Part of a small language model's weights: 11.6M parameters.
Each number is 500 + 40 x the weight over its row's rms, rounded and kept within 0 to 999. Layers, rows and columns count from 0. Numbers have three digits each. The size before them is the row's rms in percent of the matrix's.

# layer 7 MLP gate, 512x256, rms 0.261, rows 231-302, columns 128-191
098:469500407509478440502511444535508453474490500467537501455466471438480484478474514463475483529465498476539535486511527537498477501531592550574534537548539477554567406503500473517508534520530451
107:570563463502527502534527565476465488510525518490481504477479536514502528569534520528484413489499481530508466517484510509476526574426514512565473390534595527538446444467514515492496488460514464
100:534497540479529529482507530510480540457555514514480525486571435546495496442455541528471473495500428473489560504459474464478503551413463479541489494488478436554475431537534470464585465481466564
104:452492498463519497563511495501495554568528569560546496517506485469511428529571478504490523525583510450482526570531560520522472544499547477490577465545505505487545406471474499436489533525496605
095:485424480475525493453501513501444443502561464474559500528474500519516488533456421471508526420505478488470563510474463516517496473510573454551509540455540576457576542479451502549559474474420522
096:498511475553535527506533439498513465488522474492522475525461499506603445525479573499588477497527572498472512510550487512444514525488497505529479394517526414507502492523585528475568420525435505
103:426490527527605477426546563519424488526492493490522482540552543442392495555549538540517483557451425455592530475505539512503530541519460454468464519472488520580503387506539513525549479460509539
091:502507418459523475529547468532526538513591443466517582474522551538491485513503490479526424466611494515551506525486532472554497513570479482454513470547447468520538476500512475510516532567598487
098:507557509439569519411476554496532529484528466483476441532443444491513456512562526540486541539493494460477452507455419476533478497520469444526557548489591488449460474517506516488574543449527521
092:527518405440538493484534501575455587586512524442513507536490527543554430522531611512460469504504464475471540515453503536491552560515503465422501487435425466438466501578462492531569479499521573
101:510528507480486540523549450537506487488472454469458493507482520551461484532430479506490508509435476493458511505599549481433408518510499410520471518470521479525469556414543538472484509473449556
101:504440488471451538511408472471574454429582485539542478517492530467509456479426513433502437455482524511471512560455439594565461521508537451472474436454466469430493515460555460521517474482483582
098:500457526520572519556488464533507467453525440472497572491538551539558448590546530528507463530557556483473450561525519483503542462533557473506478435463572515458528545518426450526542437490489525
101:501535512507496408521478517453484531424460474496459571550421456518457465511461566537451415464468453535459445442410504471474528534453501482478493516429542482577543476531485436533533533534491546
101:517577506488415517523515514589481526502491562451533544413448471525546488514414475567454516560599499495504500521507577554487450576520481521513479515480455497477453509523519505569465483436461433
103:484533553492472381438487450505522467573529506484541504551573470543543514414494458487531435499475450510511515464457485456511650496478443532555456395469565462472475524495480425517521502447515550
104:472479458546537530489481540482526432467526525519557571487492512491488497561510472483468466542458533553578523554486458452519571516563492562561487474490488485579515507529502478549536549518506492
099:491488496476485523456527460514436481474537507537505415523540565529548421506528456567515456512521498561487537502512510495578518574516533491528449484564547491510485457497522448487513497490567524
096:439539517506550473559476522559524475488426491450503557532498503506505527487505482537450488545545546468485494524526509509508526501411488492556474429404473508502476461513461435507476486480491430
100:422461461557508577498468524488445455521504464539421492414468491491457509521442516533575508478466545498417517511491519427474432437428517435522522451486497504506451487533536420568468496509497505
095:493549475495581456514521452599508587423422471584500509472539503539469516545521519517501431485510508436481553550466445453499461496469478490483539436505498436535520531463462527498525520522490451
102:528499438539533508547503492558465509516450506486484528500469490499545478508495549591531500596565465547568483531509516481486591491483507546499539532536455435522470486435501486474488504481493459
097:442558479465531498446445567497535504471419557458537534556481504509434484466472463546513508499484517460543516519537443468529475457492515469448479451509460528435437484486495486554436513480454485
102:512503409593480497560488474505522506481480530509543483533551436529505495478500454491447521550461501625565522560441576482505488586475460426485513530514467532439502585525442592515536496405433451
098:442521463505388525481506485536519480493518523552515476548533524570458442534532523535465473432476519526541554550450419471474533520528443454542469529470523457492562489485446464548516500515530576
095:573518459492494464537467481564568556440570495426497558512472495487477427480468485474463584522551456515448504499516457547505430552550535532497492516487501515435468501505461486502458471572548446
095:444492473484543573471479518544467536497520434485491472457454517443524478473525511502528530433500531547539447464544453509532538492519570512532449568536515495513508488473453413568499508490546517
102:525519545476535508513412439467537537444468480409455528524487528513462510497564516551454519405420524489508444518490514454468563566516556517516552509497516544367504461588561418518466434552467560
099:580449552527528430461410595549545493453536520531532491493459517498500489497511497545494478556481486535506519598432506505475462471545452514430443448478535501520531470541520521551485508511492464
099:543463506442477465546527517486510532523521459490562500514584509503446491515570559566542507364450545484490507508537459532540489473411478455505468467438512538431459512532558509580570452501500560
116:498493511483488499541522528475472501455558452487485520522428523533397466471544534519448497500454464456588485549514405489548567528515536543519563473468526448489509523466424482521523462445536492
096:577521492403494519548512483469555531453475509527531529489435518452441514545519569550530514470540500491523496453481483572472483461458468533562447513547534481546516565444523478535527487535513471
099:519462451465519415466497491518513461393484544562490445534468498522456482477460442461443531466461530538514455500530532467578402516451452543515474522500503476543507490447511509527511468509474505
113:549509493470480468508446543509484583541454509487515499489472522508495503546500485464520432515499454543438437426494575528523472465433548521458504501540552536455475445536466521542502552501472519
100:498570453494485465458464553487527497535481536509532495518410472590505492471521539502504459472496534489511616536453507452458424531538547441499505481469548504516505486524495529426489574462536488
102:542502555491505484485454492570519445465453494480571502381547443514477504463414502507485486546532517532501522488439511531535572592526542464486514516550492463483546510481488485453472495511467496
097:485526519485467465447482520464585454504492497510489488533448527510506455564547480511417515518549500476454467563494517491503518488489447490416509542537462529533407440556492454448555458435529495
093:453428448537506558495453495471500505449467443540436483525536550479489467505491571476482547576452566538453529460548497494440527504533461460554464487551598550489492459524543426481477532465478478
105:546502513462465474592443481565482534440474477458506577544451497511457474470583488527477504452539532480563464607455464522506548492453394513503560530499501513497555473503439538481527538553512483
111:519459518467470524469533544539489588510558583496521516452484567470522501487440500446531458519525488447500532467520494565447504424479560572427448567549489487430563474520530547447577496462574510
102:504560504533513518514507498460548456430441512444508486506461552474453532477481494467486515471493479497498508538488441535429446472519513523457421387437486442490547572478491461583548589536539528
096:427425486509489427505523477435524505478520462492510588548476578526510426484512486500450450505456520473473464502493478507536533515496441524499509433491507487434451503484508465541481542457528533
094:605563419536483454511448522519443551539576492476453508494541509543424486509413472506593451528460511467477402559557441528542509542578494421525472467495443483481546586443542506553533532485544503
103:501534428519478421460490487497470504518433529536487488397468518438496457475508467541452496517501480510448489474501459497424395526448546534466528527524463510439489479557510484503467472499445471
099:579494487465477498537468570473561522558492543590474464497474521515516506508460551553467528501511535440468437481559439550485446453474473575569463485522508449474470504511525544564525546463514471
096:549492491484499501557499549525470522477523493509518446499510469407518448476424420504504478510501491509548531528547485474557517540529515538489474430462519436481527492521463539545465456477517470
100:504580488508532473477475483537524494497541468420576489480495530490517505546509530514394465497497446498522559518442497475494470490498471451412523544580499484493525561652458541513546487488506482
109:406510437480599468491521413552478445419493475499464473427523507484520519597481529569572462490470511490516495498476458455474553497543472544525578556517447591488507500544568413494514511498517559
103:544500486502566506484515583517500523525447565448461419426526532492588526488458489512524545462495428521440478512475529512435492512556503533488541530542489485533495431478512434444454491442471494
094:565478516460474500505525498536508493513500509496454414560518448512465454487468476453570454528494497561492486482474477523475445506545552485502560457471486504502498525566510486530535487508523530
102:434544566523573507509486450446476429526515533516506532531496512452585430559513471491505521524518495490524500455512481468500493499528518497517510489523487500537523475464448486506522552445505507
095:541497460539471567458503439547473563449559523497456571429487581588478527511505498477551432525438426544575484431557494536417503542494454490507520484516518464489571527504519540537490468467474453
100:564459519535455506514542539554530492511527461466513486494506535502545462536546461517521486480471517489471446480532462478507466492410555545447589474536504515557429495534520541509506492599500428
097:608444477471538566494519518473446498479507510450505514505468446479542488529470501478512491510460521441488456549503463519494545545485552529485532455502535465573522550440478501494585502489518443
107:483481465492474423505535456568481527539538451479534532501493485522503553527526444491457521526518477407475487475528408543531547553573539498478548443506530463477516451542408479447519540487455442
113:506514453503445505503442494484507531436509501443502489503567524547471478511515512571524497515555486538475537516500528457488417516522564465506466471455481519508485522477564485461591415459429484
101:469559514482515548512505581534538453464464502462499428491526533485420460543477580480527505532524576444449480464509461463476485497531546425477552437472478546480537577506527462442554553464465453
107:459470484520533491534604520466500443490587474457490546583523543509457496448489512489478511493580496431506565530513484462474451513577489459512482475496506409477526457463512505504495523463517503
091:511528476549427550550482526514482473498539515480481514512529541446455476531494472460531474517439405518456521510550515457420471472498473565472546504475524530543478503487534488503489514546568528
102:523413465514512439536559510551589490549426487495478448527500510512475524539525539532523550449602497503490537480479465534475573543506504528540526468480452552499532548493498500530482524496481490
102:548501458490518490468512560526537501509483492436549483427418485528560450428518527540527526440477519514494545547401528483507462574522527369446484420532503491490509443537535497553422475465518560
098:456532477489448477504575469518470526514528474533442487459480505523502510552507506492517488485497509495476533452524463545505581527502490434516552499525556501493515523502552573461526523397556521
103:533515550509484520487451470539516494526530556375514454550487541507556536472436522501536443449524447551466468433581465450549484415512466493419473477493538474514501506431490425549488560432508545
102:450559484506487544491449470561451552524526493516520433559542514477466508439470497509455514521450512525508424507445430489498483514518524574472528557593476483472479559513505504486529464478510504
094:514519501514466467554519511436447520442483498453488428519540486478535520488572543489445504489556509471461531527475459476469533517457479488533378533501494452515537538574534428457437517517493418
100:517539458454533517473479518536456445484518510554476431503502435522516520454575460468456529480552533536578521492501455545492466494553468522498581507531525508431525474498530529525517553446456555
096:456472509530460519472509452456475470427457492506492592454385466443480470501521497505519527522543445484504496568537482529497421481458530507559534519536542491453505521543441443531481486513569496
097:492493517474565524536519510539454562512465485533544499489441491433515483506471531510593417470541514547508552460476443519478450488461566503521442471511399499519481529501501484507559520564538460
105:479505462498592415517409532527481554538478498548483398510424570493532493496530504506494506526426482538510540406541484574509489468517509494536576562427578467475486501467535539466536507509489571
107:493472541427470554468525561554506515520466518461513415560456484557471482521531452525475489490542536489509458551480480443462500520513540471529527541457566537564531486567501548513450460481466505
100:436427503454485441520504537471501549481507460508497525541505568504517484526520524514473480514489518495453566476529471488521456479506520508522472456446520503463488528481479550549579511528565512
094:521499528467490463525483511553507518426484477471512504506509570512550547492496577442457500459547524577491526500524413517561432507570471553490574423508602483547478456479500518496571482523431496
# layer 7 MLP up, 512x256, rms 0.265, rows 231-301, columns 128-191
095:400489529564469440476500521490496493504562475535466500556549527515472559488456421458411548473479411576577514407500551522507499496485520501509541458516493484543481444571520594540431547512469487
106:528456458556477528437547510541530512497469465469500504467476562527505530480553519513445489441500563460559481531485455510530471556494438500531566459621518478441473505512546591518511509526498480
106:545466499517520477500488516537411504478550478496524429487470531462500509510544558572570522440444513542421508518522450582505475473499502562495545468422508505479476462553518496444540562493481511
106:485559553541529484424512549531511546562485558470502535530493501490519528536511432491488552506610522510483488446517477542520509489560453463430470511424494447470539508556479436500534433515444484
100:586549451463563569514511527502489476518523491434511482494522530476528530502529507522502567589495465518532509491496514503504515519494469536464515506507482434493393491522500485486493454418456559
093:481547392474452497467581484526568464516466546496487440483530502548528462549502536451490525530561535524509452494467474477506507481504495505495507541499448427520535531459522487472539551493421519
107:509546511485494528532474522590491527568507495517444476518469517408440478510548488568557494481511483454502490527521464457460589592473528504495476505531549434495530488442477503499487466452541491
094:470476457570462545523502474538452574477446502428429535480469488507455454473495504494555530473506507471535537579428507479480487452536499520435406479516520530488508547465562489574545532446573514
099:517551513456468572469478595591509504533463488520532523495481448390493468487525440462492440538556461487538491514510487495538471526516536476538516485523528452502526448524424461492446496484452515
096:480611520478508537453537573552549582591532551442548502449539504500502460493551626483485478547525521441501391554521560471501495541449467523499501520475502492446405468581545564543540538506470485
105:509510537509438569508435476513567520539448492476565458451512483467539526431539538500545546490435511489499479517453461557470512472467486531432452482512571496455542497445468472480473517488530453
098:458533464526518493565519565507499527504518505504480489480487501583536526533498563514426568450478569490507533460525484579491479492465545517503473562541454527525475520485522494530489571536501533
098:557464477479435538474557538495557554496443552522433511514491454519483451472474531561474438479496454478504495511527477423448412505539449502479434523553518476474468522545434554495467424477503466
104:437503563515452529586496561512534490480514568515508566427496548513509493456518478483466456511507540450498523512507545429453464589443559580515532503451549555542516542508460487513520480481510535
102:506465512497525501491535513505430488493536486521469517473458469462417424536581521524479431479533511473509473523528554494495396507561507478528466514456472516464458575502554531585527474506540496
101:535497547476525489530523522519513504569567484597502486470539524470516511531565501522515532517448437461481501432534531436530496466496457484523505445478578462469434457512511504523407463469555512
095:545581423501512498450480470505459490363452529528537504560576549495548505520553550529517516462541469488496482453518533418483543478557432476491454483486483434549419499572462507483489460461454571
098:426479505528557549500461568467594533411433491541549482444542463471427526512469504457510478490532522532468506518456459526447512560521517482560488393474494529470518485488491484514545508516469467
097:506506493517475543459470497430471408514548524483430457551550543580520476597498489495499468556506527557486442423512446503479514523471469412540450510509472504486446461452474524539495431437488484
106:518532585516466511473571512448509493518520514460552594536469544542588467522508503447486495528537529463532601446529524457502502512515491515491446466522511468500559563541528493408594465517537567
094:526450518514522511493488546484511570514500534490457525539536525489487474564485603446510508497500481504530499449526533521490432496531413478531476507476528467435492478459447471527456470507471503
105:546509413538467524510508535468493464547461487534540525530451523567523502479469537489504511544467528579524492533427568516494468523486478471461548547587524461554395486505516502429405524515625536
098:549494490474564524492461524493524542566499494499585552491542560507403538481493519507479571511487495494455479492561485539489464509513464514460437557544515453460557421495479486532466485495480456
097:493518502465485432449560627454471507527492537480488463475450508485460542555492543482526448549517497409511470439544433504588449468527516589482512436531499538518542482521508514526481519536441487
099:476495482495519542493505534517509458468471504479500541483464574534530517551479487508514496513541429516532513526534510639495495543520543515543533417472550506471493521457522511545455542503488441
102:454485397510489444510500502569511445472517547497471533436483525500502449431420519550489455468515456499551492446488458471428458539554492494479545476541428547458472540463466517502463537495508558
094:500507566468497500463596504613474509444471536535584532572503551504537549425403458461529475493534480480518505492494518563533483548478469492497567487542544529439455526494477521505429490407520535
104:488488468555522533525395512496548546467578498461540532536529420500465455505549512440478505431472509492496463445541457520433458590498472458485478510463471452523430556571513538546549502499481531
100:493531468495493561545553491483544530541476524488471542496498562521472458537449399527502477541438555452419505446476553463478547543534496540517497549509475488520545513453529452568454479410487583
098:511456477493492511458457529503471484529535549504458413518512501435501481446427458572551514498493536417502496499423474456475414540442504557476465501496482486476483501527393531487468506404466528
100:486500438523497515531479492549502477445487490487528527509535502497617472468522478488496546467480420447460491455536493508522574498617529501537486527568430494556504452466513503473535439546499434
096:430489523471437459467489520498512447402443437489503519501536419544477433524504486424504518517539410548442500462497532492531556518495523464512495465498485479560480505535480506542489447540557487
100:484487447489509549450467495472451466515476497437534522528442493536442531499537498613506498415447507492503562530500471504523569439508484531465462490487513445462470503516438513543436594462490470
098:467563528526531542527581469494509488499473468523591467571503429487453437502478520468475501459517455532454490553519471585476523453484513458474492516454450454453553528525453565438545535512467521
095:558525557422442525527521598488520480530496530480448501488526433512481459530465488520455551498515470463488449495483600436495525490537473542484479554497478491545539512562498464501460505532477508
102:517500481486426470529461554470536546440494517449468452511527502469519532536579502538491526539546534515571479471437508539514566502511531491421405467507493519455487487515498461553515476566508573
101:522565504514544494488449514486488462495529466488599539487518487434525482523577490566549525517539477546443467523540438459447497475517546474522526494469536534503529477440482550509563448541538435
100:438518472456472474529495471435454515504473517498579543463534498471533543427590526462428452501441495479502564515477546491479545471534521445528492441481540483511466561500431546439551499523553420
104:482548498525514491480548508450502506571582514433498460495567520510531534504432458537485532559532491499469479456516502511503493497508521407455474411482607542551419485528457501526483490441455552
104:494449477488504499519419471500561475535484468500511485469485569471555565553565586592494489512525466485529408417515533483474505399467416459479494506494489496516471495526505553466570460464489504
094:499503491478448479516537499534430588542493523509465488491414528483515529479496505543459488478497428509491518498468515510521482507556570521491523550498478547510543540552450437466474516532449506
097:573496475515523557499510470470502500522474519519514555507480514516516514555488538563537517526521513450555506471562514494494456459476483475511436570518570459483531458509535523529483529501503508
098:473478459476535538464560502502536539514566510456504497561452554508477458514479502429462525534457554573502466446530428498479552429514501446493526511484605434487544527439412445461489479510498465
102:450512483518440522498493519453436545528533527516547533557551469567538515470551543558484527464467509435486491517465512413519457552486488515530482453464491510515458568484482453441515480524519480
095:524543458502524551459478499553526550572548467484525521481440537510543550493434511457461466520494466518507435566415514493421467512534511423493466466464504506486473547412437495467454405562589558
092:531413527547443493462521487480520491506525487538450479507531495514431529468570516461490529510518539536516508486487497479435428510529507468544521485470522442558485462537527496578458480511496523
104:528539522437503531502515515498543465424580470507458538478462380407486473522540480477442469543431490533487514422461524464554531543541505582531415523531491550603508534490563476535479451474476490
107:530466527509468513458488506494598528504557497455502501501427528508503507490518518537477444571553509529497457464536480494571462538494542537524578436485570582437489487518462587521511499539496471
115:477438424415473461478468520477486469510574521470565543529464480532486434552474478470473444467519583532493557445547481575511507528484536472483520540540547530481459506485514442500470506501514497
099:568452548454479501537484547471500464507501564387540500513533458510501504491454518478536503527446441482495473539498475486483539492527516537474507504457517453512514464492574474457533440581416480
098:583524569415506530476464496543499524518586603505467529599515531440496485462470421549529549490498492487489452511579393418552460584518532532522557489506516594481510420447463487467494491493489492
093:553429511493572459540518499513471418511554510503511430540518469494487456506526470512499484462517511468473544451490552459405490553458503563522515492563538486508442493500452460474541503520547507
105:478508468507451539533573500489601537465546520519501458438501477521560419492502555474478524510467530535492427511451484514494487426401518486467536447560451523518453481518537551428518503570472495
102:490482440547515529488585491515425498494431518478573480553510521483569542402539491425534506579491430474518534509521538440439509498527573417512547472578500521507538511610488527405485516489507516
117:455419467446444440488538477451440511518465445535546450568478509563443525554485459539470487558508503521540571512486436492509539565530532468565467438542547493518514445535372470512539578487482484
120:575524559533436493495499503526485529602523561451489453498491489461516481431475518456466474476444458457500413465509542505554431502529449482463464531498477498487535502510455511472506558467492552
093:531546469503505526489487554465599440469483437510446530556510435517582531460500558458494469543515538501427513530527553420473490482491510537478511511516484448494568512530513477540608478525443572
103:469584514532460542484502569551529498458536459544461413514543443484568497494530538603473565489493532483477556513534498466492532501538496578479448505473444474517493500509596513464568453520510510
094:542576556529497429533470537465533513494565453466494491483488494440454479523543549545522533547449440491481482512476539490470490461467514608463482506501555444450457521529466457498502472537503574
103:522527467452469524461479559490427478459513591545524447491539462485530527623489594525543467536502516491528511555482471512430487418505502559507441552531546420545432475502523463523490493530523529
112:551554454474482492507463569542521421503538547573528452473432480525476544469428524515404448453463542453389535513427590583514552574524544527504512465514434462523517494513512458486504485445442550
090:576492559422427503577556534570538528553538518502534486497514531452575434545472472479559522498534431560491544517446510519516493485563496512500558527489479506457521548438568517513514456523624475
101:500454520494442478523558545491456441541467531468492524443466453520539528583481464466416459442531467523531452468451510461547585527587555454476553483480510546510520456489504552461488442462478471
106:521551537514491487484495497498514427512537493482552526523422503447492511489558499491499553523520539468499479511478499498600523513489524538507516490441528489515609575494595508493511532521442505
094:541567567564589502480525499443432519555463520542478475543500489482541479489402541533523572448453560497456534487523540511472492489482496444580535503477528505515508576398549469517530561463508478
096:516549497489486519567543430404510562460578534504479421569480561530524535544516498540467466528479592447505500487457478463515478542524525447575549464528497457517582487449441555475539586541406484
095:504468496474513501487450486509498591436496495527523545510465492545511543505516536469454517542520514545502508525509564492550556482535542470551469579520554554495508487507503500521472539502515464
100:487465513549506485502419484472528482529493593529486528550566596450511454414508455481506436494524467481430442538486531546446457536471451516551513547528560515534500453501555454468463413504490569
101:511513586531468435493429462555583613536553512530471522508473554511472588529484414502509481494431519510567497479515463503524505498540526496482479500478590506515453523494512534490580471580463552
111:520505520476543508519541548539476503463520524517448452483522552482429518499466503537504542450524480536467536479541461457508473558519513544541548515538494519539411533480485493547497500529521433
097:566608491478527455453469511514464508537515473521471497538574440462514471522571445455483482455475546494498552460548476462504478454461460468465388462537443501577497496526479478465524502425474445
# layer 7 MLP down (transposed), 512x256, rms 0.251, rows 231-301, columns 128-191
100:533541524502401435517475481438457495480558477506502558470466481506538453533446490570409453469480519483436491484541478492497496502474490510509564449505443449477487484477566496512509459508469513
099:544509589480586495443567552425534534508518455491575497501461509471528578476528507500460454490534477426493438562507612463493517453470486489472494512537492430473469493546441471457466517499470519
102:532544565477541538487585502483465462501494486552474478543541515525463464482466509475529510509571505510541483490601603522571488500595469460497543478476535551532537498469547516480470523494519504
103:458519494445518495498473463514451571505492502500455463514497436535576510426567483497441544471523437486473525522473496504562471459571548478493563522535475470475521496483489498507538389516515470
093:431490554455505495482427489506532426504505479512503447595543523514466507481491520523537574499498519448490469524524553510483552440481529458548525515473525527459556493552468563521496399518464518
095:508547519566497529456504498568486505516492466428509538425487474460470459543570502528566475438477552477577523559498485521516490470529434527489500532501507466488438462520539489464458522513543454
106:413567496485462438498546538514458556529474394469512536541582537490498491475511541518517427565483487536546464491508492467457433489509483488497502497551497520548537491539522457506517516451483543
100:506497459503422502478415516531466494459512514501526442525516555513507463486480527553499442503450513489503509478514489585484526540519572520462428502500528521509516464435540476531491483521457453
097:464522510554466554497491550527473489568486540479507497479543557534492456506526491515454502512495513582534492531474582524553473493445574484538481549476404454540509536514548508588411489569529476
092:535461537471426478507521506495514553524466470526493437422484484518482492519495517477490464548424487435534578477523531501527508512496494455522544521513557578559509515488524496565570478530443435
104:435527452474530499446488508509545450515448495547519483544514531516487475479433455456534529515498444455438504553424454495477421493542536511483520513457487462520510543539560561465536475500535558
101:476420483545516455528494484533558517567475488470532493549561431478454476548518513495438512520529478477533521498492458512506438504561446440562510486483525504512483475514561521516385495495533450
105:552480414516473527500480498429486499510489466513494480442410480447524461509486500478496504533531459535465436493460520421505469533542476497443470531505516530495500544518528564534477418504512435
103:493502514554450428506499525494453514454510513527450438425450563543476577510555461449476458501506513455478502580443466531440494453569451502515469529491521492547510494484535491524434638525498534
102:448483500470490539574517487506484534478491493513503593516554466531473523519470527451523496503534403479541472481501571524501372536575519480504469530447478553528514497496484560570480479531514570
102:536538510421522523490541512396509424513571539494489451459464534459441506510473531426473498490478559480566532539481516542437503553529477491497591507470455508446546526531517503460510520462453509
098:493483545483520513527406480499466493513473549512530489575512449551492544498525480462525556551558455501519477539500455505479548528441470528508485445527457497565529471500443569534444524481514511
102:449489464473496523534527509482491522493552461480522493567520551416464575516537421514496595434482495474504427519563563461509517516589495517510488450506440481512512579488503458498497530471414504
096:448555441515541610527442464446472546512449515452436550428460555524523501502542512426475522482478491485457508462489496474489546482453523523543445554497490521474475492578518520493478536499532504
100:475502482517515426522496518534537511533560517462539433552429519440486517517501528472553527533532522489534521509635488490515526511581481502489478470469503527470527423460532422506559518510496466
094:575482550598438565409471486497533493461466572462495449537408459459553526478470542471533555510496460514454470480479453470486456448491503553492482472505491529506480534460514517544455558455514534
103:491484479482521515512478477473493549507572507497526465477504466515601550545531575537494481499501542533394514417473547414508445508431458505409517529510537490563520500481423495492494505498524480
104:532500516473518547498472489513522477535476458518531478533514590525467579511537557545508507521453505509505480486516502528431568446498533584459442523502516489506380475461527453510481500533479541
098:508412542502484494511450487539507524437461469463458494508479585445479474429466448495533461522475530478489516473543541497493486528511500585599542515453431484512510464468557545510536566507531534
095:526408523485538522457505452484495481509505426465533423540456511534454507463496476411464496478491468456546494535507498545453577483480505440499502506529479506529538513412427457522516443518500481
099:474540578487527526451495458498556468517519477471440543545464505582560462517482482481506454494550490484471442489539421536521434536466502506423547485453506436457508513608499512489444525593551482
096:489559487507509500509532555486543527489491499551565454495502510536442469480486515470563458526517530511501444509416469531425478500514432464556427515549499503484470579541464539469421460520490494
110:511509477536518416520513488516567539496527510485496472502597511433528543437477521480514458467484505500472576482508497500519492505538456505640481523509468531430458485505462511499485477457468511
097:462483489504495433542515476451529504513462476503531468519505560552454444548579476503515524466426527506495469420497540549510513493466480460530523497512537499539472515467472437529468544445486543
105:504494496543498497450425519559485498420487569496484483464480502450535502508453477555518487547471529443498489436490496512516510558520498540504488599524478481458456445496505481504564478493487403
094:441537568593433455456506525495496489473503386468504479520540496465531431524526493510472442470482474427499494497559491490477538537470547533446468517485428526517516523501471490516490480417602398
098:517542518575446515458510502570544489503461474566453493510527510603447509452548442561495431470476454509548486485507448524501544549517466512475520478506534492471485488505463494536496517537494472
103:457440564415623536531522516489490493528467517455533570545484511504437485492486453496493542524545504450437535441433465532484489479476532426462466463550513486548406522508456541530525575512509525
098:416513496522530544532499443467538585495461431476466561488518444503518479487486507439433536548438463437433424444521492543519495468532524598387509538501441536480519494488509477600470512457518454
103:505448534427480531485503543512423511520471499402490455579500518452511444471532484597540489511482472514515393463471541497498543469493468493466562547565479464528488540477548398528498432513616492
107:523521503502481512528467511472553495471549577510543486436466519498467539558446558535482522503464558478394538428429515487518477533519581566414427548471520438448535582526548481509513463551488625
105:448510518456504528573549482503463466529497470524518562489513426444536510489552561579490445521513420503458453534490536480482498530481452470563446477450562520532499525561446481543538475432506432
100:553565415513560506533486533481464513511512546540582488518505432381453487587585518559510461495510490480434476437510563447578516452447451605471517513496554528478553481447506506487521526468511560
109:472484452539475528490507499448498571517452479519526452490497504502574541490454535483470481518506552484483433479486499506564427441510429528469460484473536484504525414529529498485518511467489451
103:439492417510505475493474531632601535494528419502534587493510530549526519518413501462482511522510477482532460479494544471537489521486580472508539440571475533469550506475527506539441487496462532
100:512520516471522491575478460508462556491471497511438550480498504434490567452494497542516494573536450550519472516499566465492505465510513444523487490512505473543515498472511447544499441484498523
098:620484487510565428552528484528468550451508457480514580558471490438468570524484536417524528567470508512507536492556486526496537516427486513561460536520552526487541429455580485540465514542514520
095:422576476534462478538445512524494521481508443522513478541483544538525452487475491418521441504577564528480532461512527465439555508526500502448501500515514545534532523533555511485438479561491471
102:440483565472499482548514517580522546542514517516516467534525512454510454475593456457542569496555530516452513497503495528555562544492579469537462498441438503583539474408496474417466499507508396
096:487485471485506498492513491511448519526496478500442524484527475502503526494483598540547563520436494437469487518500459477526489490506504494503470512507440480530561479467521506518535519490447462
096:461485508515535533555527505550540510508523490511496433515557466505513463504531490478544519452444492491509499411506501485554450497518448465484516490481533523476473504483491477505498441522549601
090:470397426552560529482492523405475534491450483514447510509496486473546494482438453466557510487471513480503446488469505462562537467465491494511561536447417467484503561446494425478457496525477541
106:526529475451503444444500437463444508528550485446466415585480557486491450528493500555494495493494455457543501466520516503569433554476538495514544531521519491480535512510527490525548534514482504
096:520594516511544468496464513511501556498461478465530577491486498546566478571453468471525423493482492464490567491558452552488562519520513533550484519505485478506472521523513496500478502521492451
101:548542572481435463558520430511533462505559518489443436541491506454484489486499557501526442575519499490577488521541481465464539555541502458472517523476513580456558528498487381492509527503427501
099:459511537458550517513546572503442506479475471560489496511565542536537443562461527519464479503502461496444480491492520549475478443471421560525464485527514448523481511497517497507487493490482458
098:504472547505557455526538484501434514512494557505490482523495480505548576497463460479497509497492459501441464485475468443526547393447515422506609449547472470500503478489514475566487578445571489
099:524483493466445462520562552530566494501508404505486491510483471485494443451534498461465542517456494518513420546409549572460490453511527481427539447499568540535426488480512457516436516496490460
103:522514454533449521400505557466506435508521521530508526475508517472501525500503465596540479495486504493507548557481522549458523555476550470534444439498512568515441514484473531494467546439443546
087:535517515483428481490504499536535496617580481537535445471506534482484548485529496452490538456434493511528515541513463490468532462461489441458563456486445541518508499481529530487474529543498552
113:533442480499459506486531477500538459513511460532440490456537425446488507494488457475427447579456572509454502479533544425469501501451488497527458524478514493512595504541515442481465464498529460
103:537450480468450425528463510540532516495553503513522431471493501465444463519503500514505507506428523553484507486473581484512521612572476621512553506458438523462457481519454517539526485507557493
095:488442551426440489469501534488481600492565529513494606522484429547515454582530503517503495478438544462484512500482534440479526476504463527462480527518556470547524467552477509388540532466474490
091:488575471464423542471531479479538479525486472511505523417506572555532548506479495561476513495470495481483567485461499481489513451494482506529431519530408541574559513550509468506542534470553475
101:473494518492518527559510485486443502533516530494511485640473497506513493531432483459522493491519554514488523549508528463458468496552469484522524492575435499487457502500554522552482551551544500
103:515506543506528468401542420549481448451505526464490519521485514530579473576481484495474471586561452556471455478458509501487519497471498495495501385516554504511492437533444422468483504472456553
096:430463452521506493574563556505507523490538463456447498519487524509479546511498519526418508505380530527461495486561498412456493559509530509499453482403474466477515526468535439472550492454481483
104:482445549536481511458482527559484520459438472496504577429557489485489539504514486452449471420463476511581482560498486470548533518454517543550519533469487557492461461523497550520597518520518471
099:494506480542520487490523462552510470525479490533487568479530427470456486467490510420470503532515525455533513467571514513495456494488447519464490522425526478499505503483470511488436565441448519
098:522519502466457534548484495441487469486479501480510411488483457451476590544489546455475495485554544475478528493486561521468396553386568486497473535532441480533463498496484495574483487491432523
098:559590489456452542502526511447434555503470549566463416516502472491497504592463511529435520464548487497499458539490487501460477512520452461514526460531559504545523420488536514483556503437490476
102:473484490481420474461476524482518510533500464507448551501503513559542519562498569515520489464465504452559442541498544478559463462523528527602495444519544518432475418464503463519457459472515532
097:481507468528530479461522497476533541483502487484511536571485598515494485474522519475537534556449530494361449610476511544480527462472470503531540477544541478516495465524452454546475475442573487
108:563453554509439467482537543416499597575478502545582490468526558472520570365483521506441573483469580488539521526518488511491528517526567492526468443411463526485418438567494528455484455509455546
097:540556518538480555495582588477508481497465511542468445495510524554533445506530538464416542538536499552500469565459529535457522506500479473528564499501551511535510375475509502476457537533497448
096:454502477555463546486502497471459519534464514425487550461495420476496584568503544505492528501476501479435531428463459480501497480508440536517398504524454518500461489452559430495464544584474470